Weights of a small GPT-style language model, trained from scratch on English Wikipedia: width 96, vocabulary 8192.
Each number is 128 + 32 x the weight over its row's rms, rounded and kept within 0 to 255. Layers, rows and columns count from 0. Numbers have three digits each. The size before them is the row's rms in percent of the matrix's.

# gate: layer 7 MLP gate, 256x96, rms 0.286, rows 205-250, columns 0-95
# up: layer 7 MLP up, 256x96, rms 0.267, rows 205-250, columns 0-95
# down: layer 7 MLP down (transposed), 256x96, rms 0.256, rows 205-250, columns 0-95
gate205 095:105171120047144177129166154083123156202135143150164151165154187118148075153125117108127044149128070110128147108102128135138164148158113122126088089080127116168092103113167082116110142060132157176141190138145079137078163099148103112132141128087138084156188121116115101134107116106100087160
up205 102:112070094142118122137121153210085153138121167092113095151110146125073087138094117102058171136114107104108077135084117120116157128077089145108182110152192149098100100141156158201131086145097114118144119175159139139146091115164173083192116093097166129129160128175119087157161094183144142127
down205 098:163097030139117159152157138043123125128180102160134124174183113109135105174128145150119088145068102116119201124132117158140105173112082117158134152103119135181092106151118149134103101163077122128036208105153130140123119143106126143087144152130082125167128088113139175135119067130127125129
gate206 106:129077106117167122162139101149138112175121160103068104129124163090113093172164193164129146124206133164195148093109163079146110126196118141086156156118116083120040147108178134147170151141149091181176095144137161117132097107115137113101175142142155080146126193137161138164152120112119156118
up206 109:133105090162132113106081081120150121174181088138084122131091140129100074122104198187133092119139152133097126139169190046151156129203103070090115103149144165183161131074154094137130155138137112122113128077123101138137117139118145144111188146128141082106149130182163097163049130133129154105
down206 100:110113077153145150062145087137129082124126113125128121182189073085157123163134132091154161090054128048151123156071080098164164174105128083127121102098152151081085098166110077127141141155115135181125068130139120095122126102077166117089166131118135111121160135163118132177163129123162163084
gate207 093:075085169103115081025124110160094047125120074157129105100146098122131166115106091112156110169144152120112130112119102117136204097103163149160114111145172098102133124130162081121113130186159085161120125029136083108164094139132129127095154117127123178162165107123102153153128183141091143132
up207 104:130124179143139160161169107072112126063134115107156081121074139082102141130156119117120182171176087172142086083087185171068121203117142184156104152065160118104104143127149149139074200152132144136109103132165074116134145120132100151155127112143156140100159085156138154151083096116124097099
down207 103:150158079140135140146167115189116071128105154160115109131132170104149113148146145112139036097167111066133127074156090138202161120130128167200125109174111113124101113157083091154166106132151190161157139173097132131080123114109123161157101136100140140104136066092152092177111111111168064158
gate208 090:163160173088120085125136115153118106140119087080143097146073098139167149116075137123109084108119133139089127119131164173060094155212114102146122152092186111129132109127136167132096091097130160130008116103119190073159165154106102134090180168120095141108122117131128102184120126153097115117
up208 095:133138144054093171177079106115102172121096124136155124110151145147120116138078124133151121130102133130173144104095083085137184120133168110136121158109143157215183143147159138111074073155127165145166105167104158140138122087151157201058126114112092121108103091199113139142154131120200107075
down208 095:126142132085115106074134158149132127138160111106140140086084127062033092194040150064212137114156165150128163170137126117156141155093107124171141085147131109110115149054154139076127110151141129098200112108117140124175116134140132131141108101131111118161124103176150154175099109127162121103
gate209 097:116183133180105068096123080113099174135085106147156128143107127200096131108106168170148125026134160123120151132104081151165124121102136080142112138201159080113129126070136117123161174133109123141132137171114094160156190110153122115125189158147169119166156099134153102131130095160085085075
up209 100:141194135084057137124150139153127125071110098139196126158164067159102104135072148113188148164101114121122196147113116119161160114173119055138126089158136099045111124151114169114124082119120088092171145119102109125104150090102098157144170139175185149135182137164134150152162132092139142133
down209 098:134088195118128123055139144121122129109093110160112140100162144122138084127161101205129095155094133113150087097160138142128081173137105132127132165124104139068033144137157102112130088108125147166187080108115111077098177078103120118133105096090167193074140167155123088102148164111090169114
gate210 108:102100111132074136148120138124091113097118097118153071162116140092109070156055154125142165129152143075119109135190107111147088093148120114082129148153076116159148102166159137103118094131163166155103106105197165107120155126152105181048160168110158186128084199121185087152149138160120097103
up210 112:111113165106089149130174113156120101144157125023129137133137104071097145101100157103153093111177095164090094134136146081162113126136080111134122164210119113073135204094152153150139152101138138141110087123129089134131111101205140101129131067175175128140109113164154091124112141114197100088
down210 108:143125202144052172085125160102090126183085135134098120112130116074136113134144085136156148142122183144124046161138090144126153177134180152085185184112128153137165148097105105103137066077147099104121084141131114084200130145160159076108095162099151104140142126135143114141097094132106173154
gate211 104:134143138172091129122165077112089133176125106051119107158147127186067122170182171111082149124149093092076062137091145111133099107092134100116100135151047175120144103101151149140060135119168089138111140136126152191119132155126158076145111159098123198108138114160096125176130124171108099129
up211 110:129079062124093102141176123162142099157141167146174153118140095160152151095161113117136113104102030211106104133141130161147144146154142109125129109086144166151063138177117104134188160197108078138126157114106091121091120078149153123112106068192159170118085103147159100145151158125156121153
down211 105:141142205116211136127100117121126183152085094083128160142107127189176177133097103181092111146094135144156078119155134073146147110159123138088131171153102121148095105075094147158106123101090105060145160134099176185122152103137131126091171126163113101117129196111128148112092124164157091071
gate212 096:112153043140175138114145097099077162097142178122126127056070149117075067075218144133155168155112098119127114161129126113162154114132179124130186091154139120135099120095145132133094093128134144173120184158107070101151146144096132103125121159170046118172153147129135146146154088128121101133
up212 087:152177189092069148114058112129084180097092109130109100056165106133153149101148158098105144196141137061144117086088117154129083143174076134107058128117086160160136104160098142105112180117119135096066109125085160105117125090142173116106122137104125111084130162108094170107126148144133170150
down212 090:125154141119186078139046079124071134068082105128145144128161137133139148075163159166091195198134147141113121138105172122131160169099159129084118120181165127133156124111148141139151079139160169087098147116106143091120118090127099143166134118183130107099179159154129166146149184200084099122
gate213 094:141137147182125142085149109136164094112116174119132106106115134120071054101179186166150139185157166063097160148115145094118107110122110131183107134129150134102146131079165139092126076094137162079117108115103045125141117121109110040158152093140165215130164080143150125141107157103140128110
up213 092:111188096099121173113114146172156099078081132155110113150156120128136114185172137105134107122147159128170090155181137122141118170083119086170175138153133148126100117082059178112098163123197130185105084163122116096141164152197103084117151108113110118130168081138073140208139156126108130085
down213 097:158144130185151108114179161193155159123179118137163119163150189152110082077109116152194127127108087069105110096115158124150133134136113100105123100136095119136149127154109108090150134119151154153167151175117101089134110125109098158153186020151155179149119053146098123084144119158059118135
gate214 099:166092128161119123088143103152141122216133122124098103127065152102133060158105221099182113210105141137153145167124129092147198130157121142117104136120157171104116096125195133118148154116101128181127114147122116134122151143140113158161097115085164158112105046168171131132150099173154093109
up214 102:152089097100099109129157130116117165183095126077167132156126104173130150076116106174115099143148139136156143170080168115158102108125123099127128143059184120134026107166073107132095141148101166136151121145120105131189127123142125093099123248082098089148141163138136125142090103097131173111
down214 101:185099154098177072116108114055099115147148090138150153111057143157128174090109137145095109106130105114116182143076120154106131096074105160162133153107164160107135122141149129126129128139131119118070116116080168146137116135115070123099125121096118150062157255107105107180147123174174129141
gate215 110:158139135148030133152119141159136098133162169138140062146162114114123117125151131045135156082139137083114148185132108132065089188097151144171101098152099105129085091122151136117118122126151115127170141128175114156155101105156125122109133130072131095199160183160104122137086107118103042072
up215 106:068188137183097093155088116126111147144143120151128108085132072135157061157118095171126114065150129151146128148129105059116064164094142090131095116165164099153122124159116141155128113091171120140137148109119122093137109179133099148146128154156173120124085161135123058132082190139177146031
down215 106:139074182128161098099118154079149151140094124091142162065123159105119161166105120124160134156174182148143111127147184137080100060098196155115115140116149132121201132207092093099151120147164121111180093111155136183147146112081085105104156119162132140130132162161071128118107177170157153155
gate216 114:131137152115118135107170093123161145145129121117062118148115154144109074175119137192114151108111136122148111119213133099155154124099154182097063075072107139126117109119152070074185156092131130108129127093100083211142143094099095096108143161074100138188157112098170113170116179122153095115
up216 103:111103172174121157142104126190102150163137136139054150033066202080102163147110108170139084111090134120112144145074113119112130090138090169152115110122115127096148115125119139123168134183168169144112095087171094068114070120152115078110116093108062138125113139091123090156163126123096137149
down216 107:067107094147112130192149155052141180138105093139174117112146081121164155089121117161152175154115151066132156119124132193142142146154119109079133120096117147105179119114112099115119180137172108131080098145109101081140118168109143131141085089189114119087149054150137078164174142151049132122
gate217 093:143070128140125154158111082077127140179159147179122076128154100124157106155154095139152131094109096074128106147133115144176152161205093131128153040116073089158114053092190175102110113147124117144133118109133126090096152101103069113114156128159148124109168129093173120156065171132107119176
up217 098:154149132141139090094164128097139092091152152176139145122107156130072182120138134117083179150086114080129149155144130155107124065139154093161196133096152154116154188188120100092124148113130094112134130076060170088211114114146173080126070115110116116079175115098147159101141161117090152085
down217 103:134115102086132117112150055121200133149146183105112067118134151183170148130110182173063126212214106108121100194144137139203119140132097134151160122105153150140164113137143104111116145161153126154125187112096131146139126121096130122106147198101115150080126128109127149167189155138097134136
gate218 127:156114124116035089166051140094121128122144138156140053093139139099150182197144134106118092156173132105109102116150119115103172123143181070137161198087092122143101164143149117175134160142112142112150145125130106091095140135160151162132104077146119139111181137097148073165202099169128147153
up218 123:098117158152121149104193090131178132128127122071119117114114141155135084129066090156122098163106166101126136190181127174054068144162083159133131124209105170135104166106100125151101133113113080141111112134128181132160097101191110136147095121069149131150064194139151153159095119159134150148
down218 103:155126134171094178127099162165127168142133118130096145078157108107158147184141124165066043154083135115067087116086150098173171077143135099171132127082069111177114129160142147083134138145097161151146151111144094163134157133115090161081092127140134150097147098081088114146188165134087174093
gate219 108:106159111112097082103113118131170092078119090159124122140072098107084082171169175104169144115147137108127092113159100132099105134159177151116132184151101142130113100063204141086144078199129103148130155112151138147102112093181086139124114139094142183103170108196136104145163078162133135063
up219 126:093171090156098110096121085120129137074122145127167101086103094169161138150141141080137123151103174105153063073125049135112144052175065130122151128131144145110081091094149119143096147103122128105151071127157143052100158167123144082097084115133165130132109079105113145143120137150171121208
down219 100:146145109177121134134165092124116049142148146168105108132100074127137087182145131153157149178129175060128137079139140087087118100159092169157111131105124138107146156167177134173141143099131116067103118070185115132151187143157147103141069202083101066137088114121139149131151133142164075151
gate220 113:126091137122112150143144160137176119107112163144166129119183133093081156163124144162127143138132165131116103136058083178096105169157081138167080090123160115146061154119139131149136121161091189143127131077140144183130126169066172115114158139148063065114180164087090116146090074105182087122
up220 116:123062086102131097118166080057108123099069147115181104073193126132170138131110095090147157174177143129137085102068145114115131147178128141156158143098172148137132088118151103102103138119111113119113158103104208146148158130164162116107050103154133079115128120151111069193127103117149170144
down220 111:172142095116093090192186120177168143078156108160123103132114119171168070138143127114138188100114100126138087108109129132137148140184073139080115092099144166129101117140145094140100175132106115146099145086125102102114163089078089079119127189121143113139107074134108146164114170139048164210
gate221 089:081085138103126058124155131113096182151139097185101133127117107135136104075174183159167116133150064186164191110132135087103124136113093069134157071139097132087148120118218129146176116166138132117125126121146068122142183149123100147126124180148169123109047165104143121124120121129129155169
up221 103:109148121166183127131158122074169203089096136130153175052158141123111138115172107174098158115134134142118159137137129068107058094067055158150099089156148157193151111074132127138132112160152145080098111138154098133126113170136195089143089087175131133156181120134144132144109124113166140143
down221 100:063141116088146168112154118151135102140159149136119066106131093144154132102102153142153153090125127094101135113154158137104179138118095191163119126082075137144092056046124140244099135135115141112144141118129151150099122107091105083109129169099143138140066049112117138136107097072142101165
gate222 092:102136135201130127100159128147147108161119158133096071109153120147118089155165201096174143128196124167098115119096170130109111158117124132092120164153145137149053141168168188135158198164146108123105121095128093176115118204144201098127151140142089141139143151184158166182134096156104139094
up222 097:166115145149167127180111152155146144128086080109157124096114160100140131129162077082102121131176129156158152116102084162145128131148127186127147134125126080096180124095057147177195105166113137089107089239154153116124140134177152115093104118140135156138178091188092048142132119109131133100
down222 099:075099157149139162082148187113114210136141171095199121156109128161162112134167100118147111169152121169145112169158163129125154131118162174101168167166118126121108086130112097107143170184161125122109131154059142159124161192166128140099159117177029128167127131136161069140124096150127113135
gate223 090:131139134119178145210149118148145141144083113111117114098152127124159155157136148106106102132136137109162083118133185121178115117131098103158136162122113152071121119117128119176172149175150086174080151097103151119092146094066040112071158057100094194186132104145165178157125108171166105147
up223 099:117126131147180111115073188112100113151071136167169118080078189133095153079120106132181113160132136114105191166153118137122146110129159093131168122084094110130149111117130136098162180068136142104140095151098104133209130039153102167121099100082082117074109163136115098110137118121155153073
down223 096:119114090104129094111142139132180169153178156114101065163202082122178148136148146138158132110082110124198101078093099111143092134162157132144103121114100210085106113164146152124097067145095118090124132075162148117091134144071163149099168166133082147151152104145156145177143143126120053154
gate224 103:057166145077170116141099183125115172135111075149207137106112119121118126169137120115125120142139061184108138054122157133117080103172163171103124157128176118046100106126155123132165104117154123182133120105122158182130071094094117132106094120130145111145134160122091078122099093207134150143
up224 095:111107106095134126140147095142118122132137109133148127146128138094119168141138160122182067157141093160117186111143130078151117089144189180176079103058088161162119165132150102140137148078089073083109115174121171160108056124149104120100149180119165104148132110132172055135138063166165095177
down224 095:133088114170164146137111089143139148076150110115121124168124163122174112098130115104110153090139102109118103101143098169067119093090128137139121164080150189187074148169154091173109099075100092124145152110148122080201084091192197116134139119114145074141080143150153164145090121130061158090
gate225 098:138090125135120124085119173131155127090132157202135125118141149120177083120122123113136084216166101122140097165171108165049095143122117207187091196109126141107162121089175152135101166187146126177153122117118111119192138084134107066126116106118076118162110113104098115143141170159137117119
up225 105:044126089157171139133076164170134135081091132177126161136138153127135100133183163190149163164148135072141122107160131124119130137169145119110141107159163133092114113121149095119095099121147103116123126140074142185111150124135116076134111135124180183119103061192057067188140105077165095109
down225 093:125128104134173144119124128128079143118109079100086137107092110143123111181163124139177119123114143154176132103129182114127075118157178089086158159115112155146062064114127149131124103123160135111177132157135169180147111078102087118136126111159168125149040000137105132113164157080121134102
gate226 106:197186192132129080131083126095175141125097164128090145135092084097115155137123086139150145129101073121133162126132107111131091182169169123176133175162108146137105196148150110152150143083183094184091105128114131120117155057144076122134134100108084134200168157146133153138091170079126142100
up226 099:154142135092085137087128126106110076141152153119153166153152108167086182141112118135118132140178166134102140140122102134097111082109170119197118146113046145168158136177103107128159182160182115114088113081124124120072108116178149184118116051091150126170091170090071121081173125160095153116
down226 099:088125128126159121139150141066150144148163183130077149106145107091140063103068145122146115170074109158126094116207086111137126156103160118085129148123109124136142156154123154135165146153110026159134143190115143131068177179127154147117119132124120116146090173165172150085089127209152119102
gate227 100:158100113140126127118128226143158153107122128151123124119157127064025152175127167133146128135157104115110160142088096121139143192112116131157097113114129164205136173140116112122077098134121105160168149107121103136159121130136186069122149151152216140111128176114095129212129112145080094111
up227 102:103134125098122108164161101112123107058133081143079154142184129151150119094113153157093143092105125164121151144151148138091110121201123147159084092116094088099113118101165093100077152129163170079079150130168065124077146104126094117151114124190125151109093060053115138098093088098168093085
down227 103:105132104112114081168101100099103145081132080139151124119107135154148195157081127115130124176136178089149145148171131146166155147121190092119118158188076071129162100084127137109167115177134178174117150119143108074079148085151135166128201110157061123100100153120157075136067125165151122109
gate228 092:080162120186109069190156140148114119154134142160111172110108086114105188064142148112134098209099156116100099123123081127147083092143132147171116148156145092085177162100157161136145169129094078152098078113134161157125142158097153206155131116132116097190129121191141166118116098139158144163
up228 094:147097130148092157135125132155062148118142130052098150166145155093148148165168182134135125101091096099096082159127157162089088104146135122082051101068164103125110067148145161077143133167124143125113172154125098168130157123097168101075128202088175136119115127103160180155175161161140153131
down228 098:160141167100123152195125119128130146119150140176184073097166167125165077149129119110104140104144121131089117172114090149095120199158159161186145130092090143141182137054127104137166122130052132172184107143149107076138157155128109124062164154082166104161167129128130126087119151156107188111
gate229 098:110180116110142133101145118104112125141126071186120162129142145131071111111139182099105095112114120139112043113135136150176113122104155165127095166197124130114141125133175178114054101148156104179135117123124148097169146178139120063105085124103179151107112104163097153199065103154050136139
up229 098:146130086156111178112121143156137136157169095159188103161087082123149062120138123093151149077083118173150139109131127146159113096131118163144096105094162184099167177125132124059167082067107144142167108116156166146127134177186123145095124127164126120098187061166196142153134171119177130104
down229 098:130175117126134138146152173188087103155130132172113143145106062129114069066090167136148124124119161159116115088106155059095107159152163103163110141099161120073132135097192078087150168058169116157125103096159120083147168149145168089138152103106157146143130150118107189099128152171169101073
gate230 102:170136112132115125064167107126146127149070106098146121150110184179155172114193172156100161130132114103121098101183184111176171143141211143115128100167110144119135085083122102132120107156140167114078107140167154180145091083142115159190152172117105112143128149127124097117191054161113124090
up230 102:103155109092093159126160105154105116157133132149162155138119128152179199085082078115178151186144132133078119112115124130171114149109134147136111188157132124129165130098131118192060090128226148143143120105162124143128122131108157086114136117184178098140177119068079125071120170164126177169
down230 113:064106150099162177113089095142163169166138057138082174153125112142133081085118078100141197149141163122153136111103148147144101114171112144107107170093109072101143178114133166136093119130140163069118171155174063139159157104135092096081138159127161079082126099120140092143151103078101160091
gate231 098:130139092185106102148188134153098105181112133153119106109150086131067178099178141141066103131160130143171123075077083062113136082118116094088108123147215122070114122113183136101130145078150114140158132169134122077118113102098197165144097132166139158099089167141109080137134124120127146160
up231 102:075115072102125143140091127116088117125169110097132084126154157146112119145112129156083061062171120157094147179155142135136096162052129142108102115134138119164107072148184113128147161192160102088157164180219106176181077127117115113121127095112092174116130184134107139115157110122098105155
down231 098:162138183121183112121036106173127145085098119101067133159126196133150137134165093078109113114082137137067121150138122100119123131139176165138089162093104089137101124100157142152107116150084158104131131140124133137098184109130100124160136215101141207217148104140139134168137098158119154131
gate232 100:173155138168216090120158148176158151112132134118088156159097131110151170138195127127114167116114113103074126124147159112103093103106131126097112105098093164072124151178123085088134110144169132152182102103198107124158129149093115137119125107185077131175106116170073139117138237153112127114
up232 093:117147092142111096131110115160130068085096167124145085127176125142119140131082118103110103164162122155122142121170092085128131110085206143108159174131107165151179116167144168168116122131059078146130177070179117147095146109154140116083076127050137088070089116138107135135176178143108111073
down232 096:170166127146171078166174186147145167093084117174147138125116112114169170107123137100143130127116111177166124138190142080199143138088171098115151114152114120178163114139060145111109162166162133077142100085155151092153190105068125109102144104081157113158193139122131190126109154110139088106
gate233 100:140125170139044133155152127104102088094134134105081170117131155109100076078106196156103132140152052218098123143158151163120102143100107185143145145119105065104099064133114102137125162112106130141062079135125151113162168103146116112143156095107138106129162166124112095152065146182123129092
up233 105:073092135070124156122123108143139113090168148067136156118115171127140144094129126093152161137133120104116103108143105120157170086048100118117106152117104193083059115139138159107116099121217111110095036112103075134129119126082139125113118089182101154157186193140129136082126104137167102122
down233 121:207157133090102131155161152149146131103045102172173158092163088105117202111140113106148038106125138106126135154090121133074109105084134126141143172118123116116113127108105112056154109067124117190103112099098120167171108102132105139117162154114135158077090090101150147141072163079146128149
gate234 103:081163128138095073099135134144105102180168128142086177080074129169135123136144192077144099155149162064153098131100123093110092124132097157019059099126142121116147154132141143127125118118087149073084133104133115182142116144148108100151107103147104194101175112154142118113092168162120158175
up234 106:103184153116164116187140109159173117161083133129106155117135172156156146166101078115110151051124141162146113134129130057102096140154139154113098147194115149117120183155146137075121070135199107129091082104164070134149134164093088132189128134178189112161082124142144105123106168145136091096
down234 102:052112119104131163109135126094150149170177128107082104148113113129107171128139125183122137112111090143176106061071161069170112159124132146153109175094104106137124126138111157097085137074190078109110096117118099218135129119101135119177126117085076150146082068121100109092174101188119142119
gate235 102:197156082138111140086182080095172099135134090109158194151080130087121048134130131154174105173143143162133158121158162102164137152123132140061102129149108128101137125118156070138160195108157147149156129155122130108069127090155104177116130045133141135157143184160078122121124159115103156092
up235 106:087170101126109051172129114116152110138106162111122163082164135106184156121081143189116177114110119141105120130076094110101139146142125094163131110164152142115133169075169125123060096134202129083172158074131095155137183139115119096124151214093155102092096114096158156125072109142171131125
down235 105:138137176062072074154174124137175151179146137199144153126132104137096125103155139145116105178064190095140122134098141103102135081148085155134111135107117126160145076160137140104110093105125134157103134093150081124156093179110109179182088126104111053098136115134158078151050176135107106120
gate236 109:151156091157121102113126125139154076089068160144111096132103121139126077203146152144165097190166121096128106114173094156116122077161095142156135146134108140126111120087212095178189130152126113116148110124119138152111165139093128116172144086153131125118094024168124140132181166183136065115
up236 137:094127076097095075121095099169180080107083162118092103144147086160094078186157182116157098182136131130129092086161099143096084123158106150137127148152099130096115066075196119164160141129117129117137157083120117135146164146107119123140120127193169136130097078118122159142187160189143075099
down236 103:160128102133115089131141119137117034094057176187090095115124100106112056166118134136150132186173134141164087086157087135065094115157145103122135166126112131135118135089223121147152127111141105112138108166140093194123137123089140097125152095124145110151122045150124178115182106123141112138
gate237 093:178137117166130139092140130134142124136106180120130111096192143091134105177157159113090125146130140117236112156117115120105119092108183147150085173094137062093100108108183172189117128156089126133137140152104142087121139122105114173193063178111135120135095116149074145097194095167107128089
up237 098:215149121101121150145144062078106118148174140100145159178077108101120062092121101170213132101143114163121109166135117122149165157124137187143147120137100225123132169153103182150081160163126111120100149166147085124162120129143162166148144110102148119109137091134179143173126064125114135125
down237 086:142096189118137103124105160150131189151071113128146099142150078159081170136136150132109121075063177088098100171131140103156157102133078113133149080127137078146099144074106041132177142124117119152149159097111152099149131178190148121109105137140158146156155212112107104164129146121086143067
gate238 107:182142134171086101166124148139161191162124152164075121047156088104161145141173092120091144140152137102162173123187149133139155124137123167102193127122116127109163162068132164047133109114128082107146149098122118115168134153100156174114115138144081168221124141100101065132111147105135110132
up238 099:110057135148138139184161104070127171132126230139139107091128162124144087156099175099104122139157154127137180105109158134101125162126159081191172128073187102118089156143126108184159145051099185144085162103132140128102146133111093060140110104127158095127086090134120122137118119143162122113
down238 098:139126157087135153149130139153111133144179127079108130118091162186101102121167105114138119117160170140140121160146161092143165147142192186153120142069113155175097148166127092153087133166126088134123084085149160195097115160146109122031123126052112130092126078105109153126099178120121065068
gate239 099:131110157133113143099108113144114158098170137148070147076082135187163174127177206111095144140135109126181129131176134109149168161110143127093090175126115033122094110106129140156114136133137149074123145103139188133161140207141058125093106141139099182169134160089131108106158109061116102141
up239 105:098095140146154111121118126146097124096149128083084090150144144126122124152086142133190178118103129138146141184151145091078153094111103142110138029167134101118157151068187107083172134099180164087135124133126122178114040164132086096141143145162215124108129171137150119166117152152134168161
down239 098:054118163146088132119170123109150093131096131148138132127146148151136163137157112078120132137162095072063124092128101124189155144087146119128132125083168145163113126153140150109117141106154171153140112112106157062136195101115173104110121151105039136147087117175095102082165091242123107142
gate240 098:094165066128179084050104122114170093118098145117142180117141144088141090135162160146061163161118087144140170128183186135157135108170159102111120095111128118110104119108165158180164153097074107162135168155158107147142119162136143156104155102159097069183117139190138094167157102161179144125
up240 096:129142156184129194137088119179097105135102170144071132133126101128098130074116139127149103141169174094103073159127173157114111136084140089132097142088107163087185102140163129073163193074166150076079172101142113128134135110158176121144119113171168144084163121131108166168185162152119123181
down240 099:124104099086084052141133126099142063126118132146075079122069152143084151151118136082120106145181160115162179146190143148112167123108149134077141110183151154150151085135117144135123143164055131097139165077110128100170144114105110108135060170097120076145133106149083150103103091202141095148
gate241 104:165120103163133128146080108191126158148067172142143121140149128147144139194140184151182144116093113111145123135094148073139156137181099213198134102103115194133105114131133101157150130092136144105116185138097154179126178175178143071131151187177114130137151108118101112101140135105182104169
up241 095:111118149169138165119101130143167114108099116123114121135076089116125067136184091112116099157069028137148153139101096120133193136160137087120120078120144088124150128135127128136177134126162129107056194159116155121149080160192136139113113152104171158114137139123096182120092104135212067160
down241 097:130123139146137133133200184112114052109119157143129155146105111177120138093098125114100124059113086158083141083139092104165079124101108064127150119137105113103150168144082127111152156073172112137166117093116087140133086144137079135122053241146116109175096102108142149139152144139125107181
gate242 095:153177121150146101100157175185141108149126146118136115106097029154170126169094123092077175147147103135055128098098101140153118150142168126139143131161108127061159156090147129158149098149173114130152133145106072153154130112139134099046111102170141116098082178179106077118102186099104089123
up242 097:162113136149136171089194121115098174099116105055080134082091128098161118134133153123073144090087163128160131097075114088107195135146142063152157127075108143167120129127129092114133122099131139145066103106094091105093185055131119132143108105125104140110162160113144064095116088174094091080
down242 096:101215157102113132151156148160145100143108077123100136096087210139116092106090163099145138123144159095160145194120156127090107066120161160119181106120167093046190200073128129112155144150192152149111149114137143094102109131141121099105115176166113141104083128155149138117148131160158136110
gate243 110:173124181136100097133133048107137090119132102169103066103111092078117102095102104141110098114121129169175130161170126116096133147086157122171108025115142087056096073117155121156077156113191149151122122143122116111175169098108113143155088126149116083157176170158103090124128109101136103104
up243 107:136118114137126094131116126088118168092137107103183122177063137131091162154105184172109145155138154194114151192119152175139149119103137149075098129112186150132187197124136150161107169146117098183124127188167117079118151102095201130099108092120131130073138107053164148105106149131153160133
down243 101:168104122131115117138104070109181102139210127144092126093154174161170116141172147124136140129081133108130139111104136114140109104092147074088175150156060153113150124117134106084134077140199109145137135195097191130116096148227113142134098157147114114108112145108133131112202162182163147090
gate244 111:148149111112154136152115098141090147108136140078133114111101090151093102054146146117105151149192090126157131134119146095133140164126174160058090144160076203131166107162129080086152046109166160167132083180124145182102139144155122130103104142107097184152118142135175106115151193112064119104
up244 109:162133149173134117140168141128089151110145082157089116107117093164112094132152073113131200118089138142101147140146153125050124106067131087107134115206151133092146178093167057148169092127124102061131145085060131117189129112142152088098109095136171115163161146130122142158134151146143200133
down244 102:094130150195118176106173145133105145157152145095170144158125089097108124107170114033214083127113099116055173087118145119172152165183099132132155129142097140150108088099119041133122118107144178148137129171162104178155142111110114128131140039121136138131135163132137126150102148147122123175
gate245 094:134143123115122093099088149172156129117160143081109051143183058142113084182144117120136143116154099080075106113163153125081173132068169101109095169114132123111085122108144146168108077140124135169108141079100129132151156160144106087061117071159131193085143168188088125130148129155161138170
up245 101:075075117204130108131050133153110168170179131178134152107141114150181108134127119129153151083134143102118079166152144070122125087126115119054106135152127194161077126113164024097176087097135119171116159162121159098118114125128084181110125115125163131149111162139107130105097098123105112132
down245 105:084174141158103150118139163147168170132122103163124170060155085126090101119085132098123158140117072159094149144133179115100133151160145181132133112200140128136150094183133096126112150115109073109164117221102117117125170151130128141152149028187160125055131131104141110117129168126157123168
gate246 102:161170125091134164122157125131145160154091117113098133042121039087090078123115131144115113125117114138134121149157059109090094080168109088112114161091105138126197138109131167099153112128171185129097125120103135178143104158109082149106110136167151117125191192145124132174100191156167073154
up246 105:160128058110115117139132141148106158153183083089119087146147144124160091108151153130158130159168186181208131166114129127181143147119098133128115084187101171157089142065110106150097123107144141101140030139095063086127115089165108158109108158136147138185093071146134139150144129090158121143
down246 109:128124120169182179166108119156090109124103139143077131143099166137103195130071120112117100120148118133117126125079120199172139179099144124123154130122141168179103160149098131182138107176114121117152109135112142079126133190137163128117169136100172072139097108153125225130135112219087153071
gate247 112:158139128124121128136109074107086113194114162101153108084116125162129166118125125147163173116160088153150080160147173072135144073140110160115190100126139143050059092094175120117105174128140163105138116091133125206078138116090129124109164173148110150097125141149111120102094111177042095157
up247 110:127072169168110126177128145137131183108078142089114111085153135140081114102117124164107059137117124134092090121118130107143159146159150126104176109163168182132151114143116055181103187179107106129136153080205161130100064151133133157142150127098092144177072155108093106137151067140071126111
down247 108:148133152117153117119136155109098106128127116122161144121061104189089113124091137135106193146180160139118120064155150073112077119072107146102064113095177134071157194155125123113131115138176141107147116114107153132113138179088153140161111154128172104112074119154209134138104148182126130035
gate248 094:131097107201127091119108142157182059164127094164151199179095122185119105127150120152145149144099101156136120145171093088160179103135047147189120083102148157104102090114127131115094115129083135113143107098100173080118158105153113108120168122118154107126113135091114114158144031071151132122
up248 099:143146081146163121115128131142126117056132145144054127134154125175177155159119130131157123169110134093111184158120133148167149062150116121153145064161149185052071154111142112099133099096181117144086071125105152125098090113136184141086140072102089098125099070131181106170168120143130151160
down248 095:104126132110139218117166142167123183138124134134093079115138150095074097154131088107204128111103144165154137183175093127140092132114086149162206071151115114103154123164116191155131144119120142124165158070143087119110134099114128146184101067121122117155124152124111109142159051094074101156
gate249 096:171161159111089126133110131185142099069109081118128185117134093109120077122146121124126132137122110110093109083126100133040087090166144184116113147138118126149133125163188182191146161181077106129103150134139148198155118148173136165062092077122169152183112103130141074137169114164125133116
up249 097:125101180147083111113168094135114088157130077085119038117129097121128077151148092140112073142090076155142053057071124165114093112109154097082140202148174143103129138119137125110147129167136134147143134151103122154120102152102111128197123091157144123111130165087160123093142076168099173091
down249 092:144155116154144097111082098118060097144112195168137113158196132119135142109114144194137152121116150103107093120158142178139189171173085123124132154085112163119125105083121143144115143166135093131063080194064141122069115125111130072138125124200133156071119137152125162118143160151187090098
gate250 096:132149090147116099156108112128129091079099088103122095098127158183108146148114126188092133147158093183140176186167055167151197159137168153124101178154133093124132153160144120142129143103105174144097094161119122149203169138096146188112154106109126139118084115134062184155155097123074112172
up250 094:116168094091118115124131134113165114082201124129118107130071085096111125128120173149102116121141149165082078151077140203155097168133044151079109123114170128158101088178110093099191154085200085152087116089153072142100157114116096101161145133120145152158183117144147127121134103155158129105
down250 098:142128105113137151129174106097111060146106180188135099113073098142124143173112102160137098140115176143140159101073108188110135100184126178127108166156140131079169182175154076066155158111158134147067118097179088095125132143117095135122100158143116070117093109138129127185140143119201172133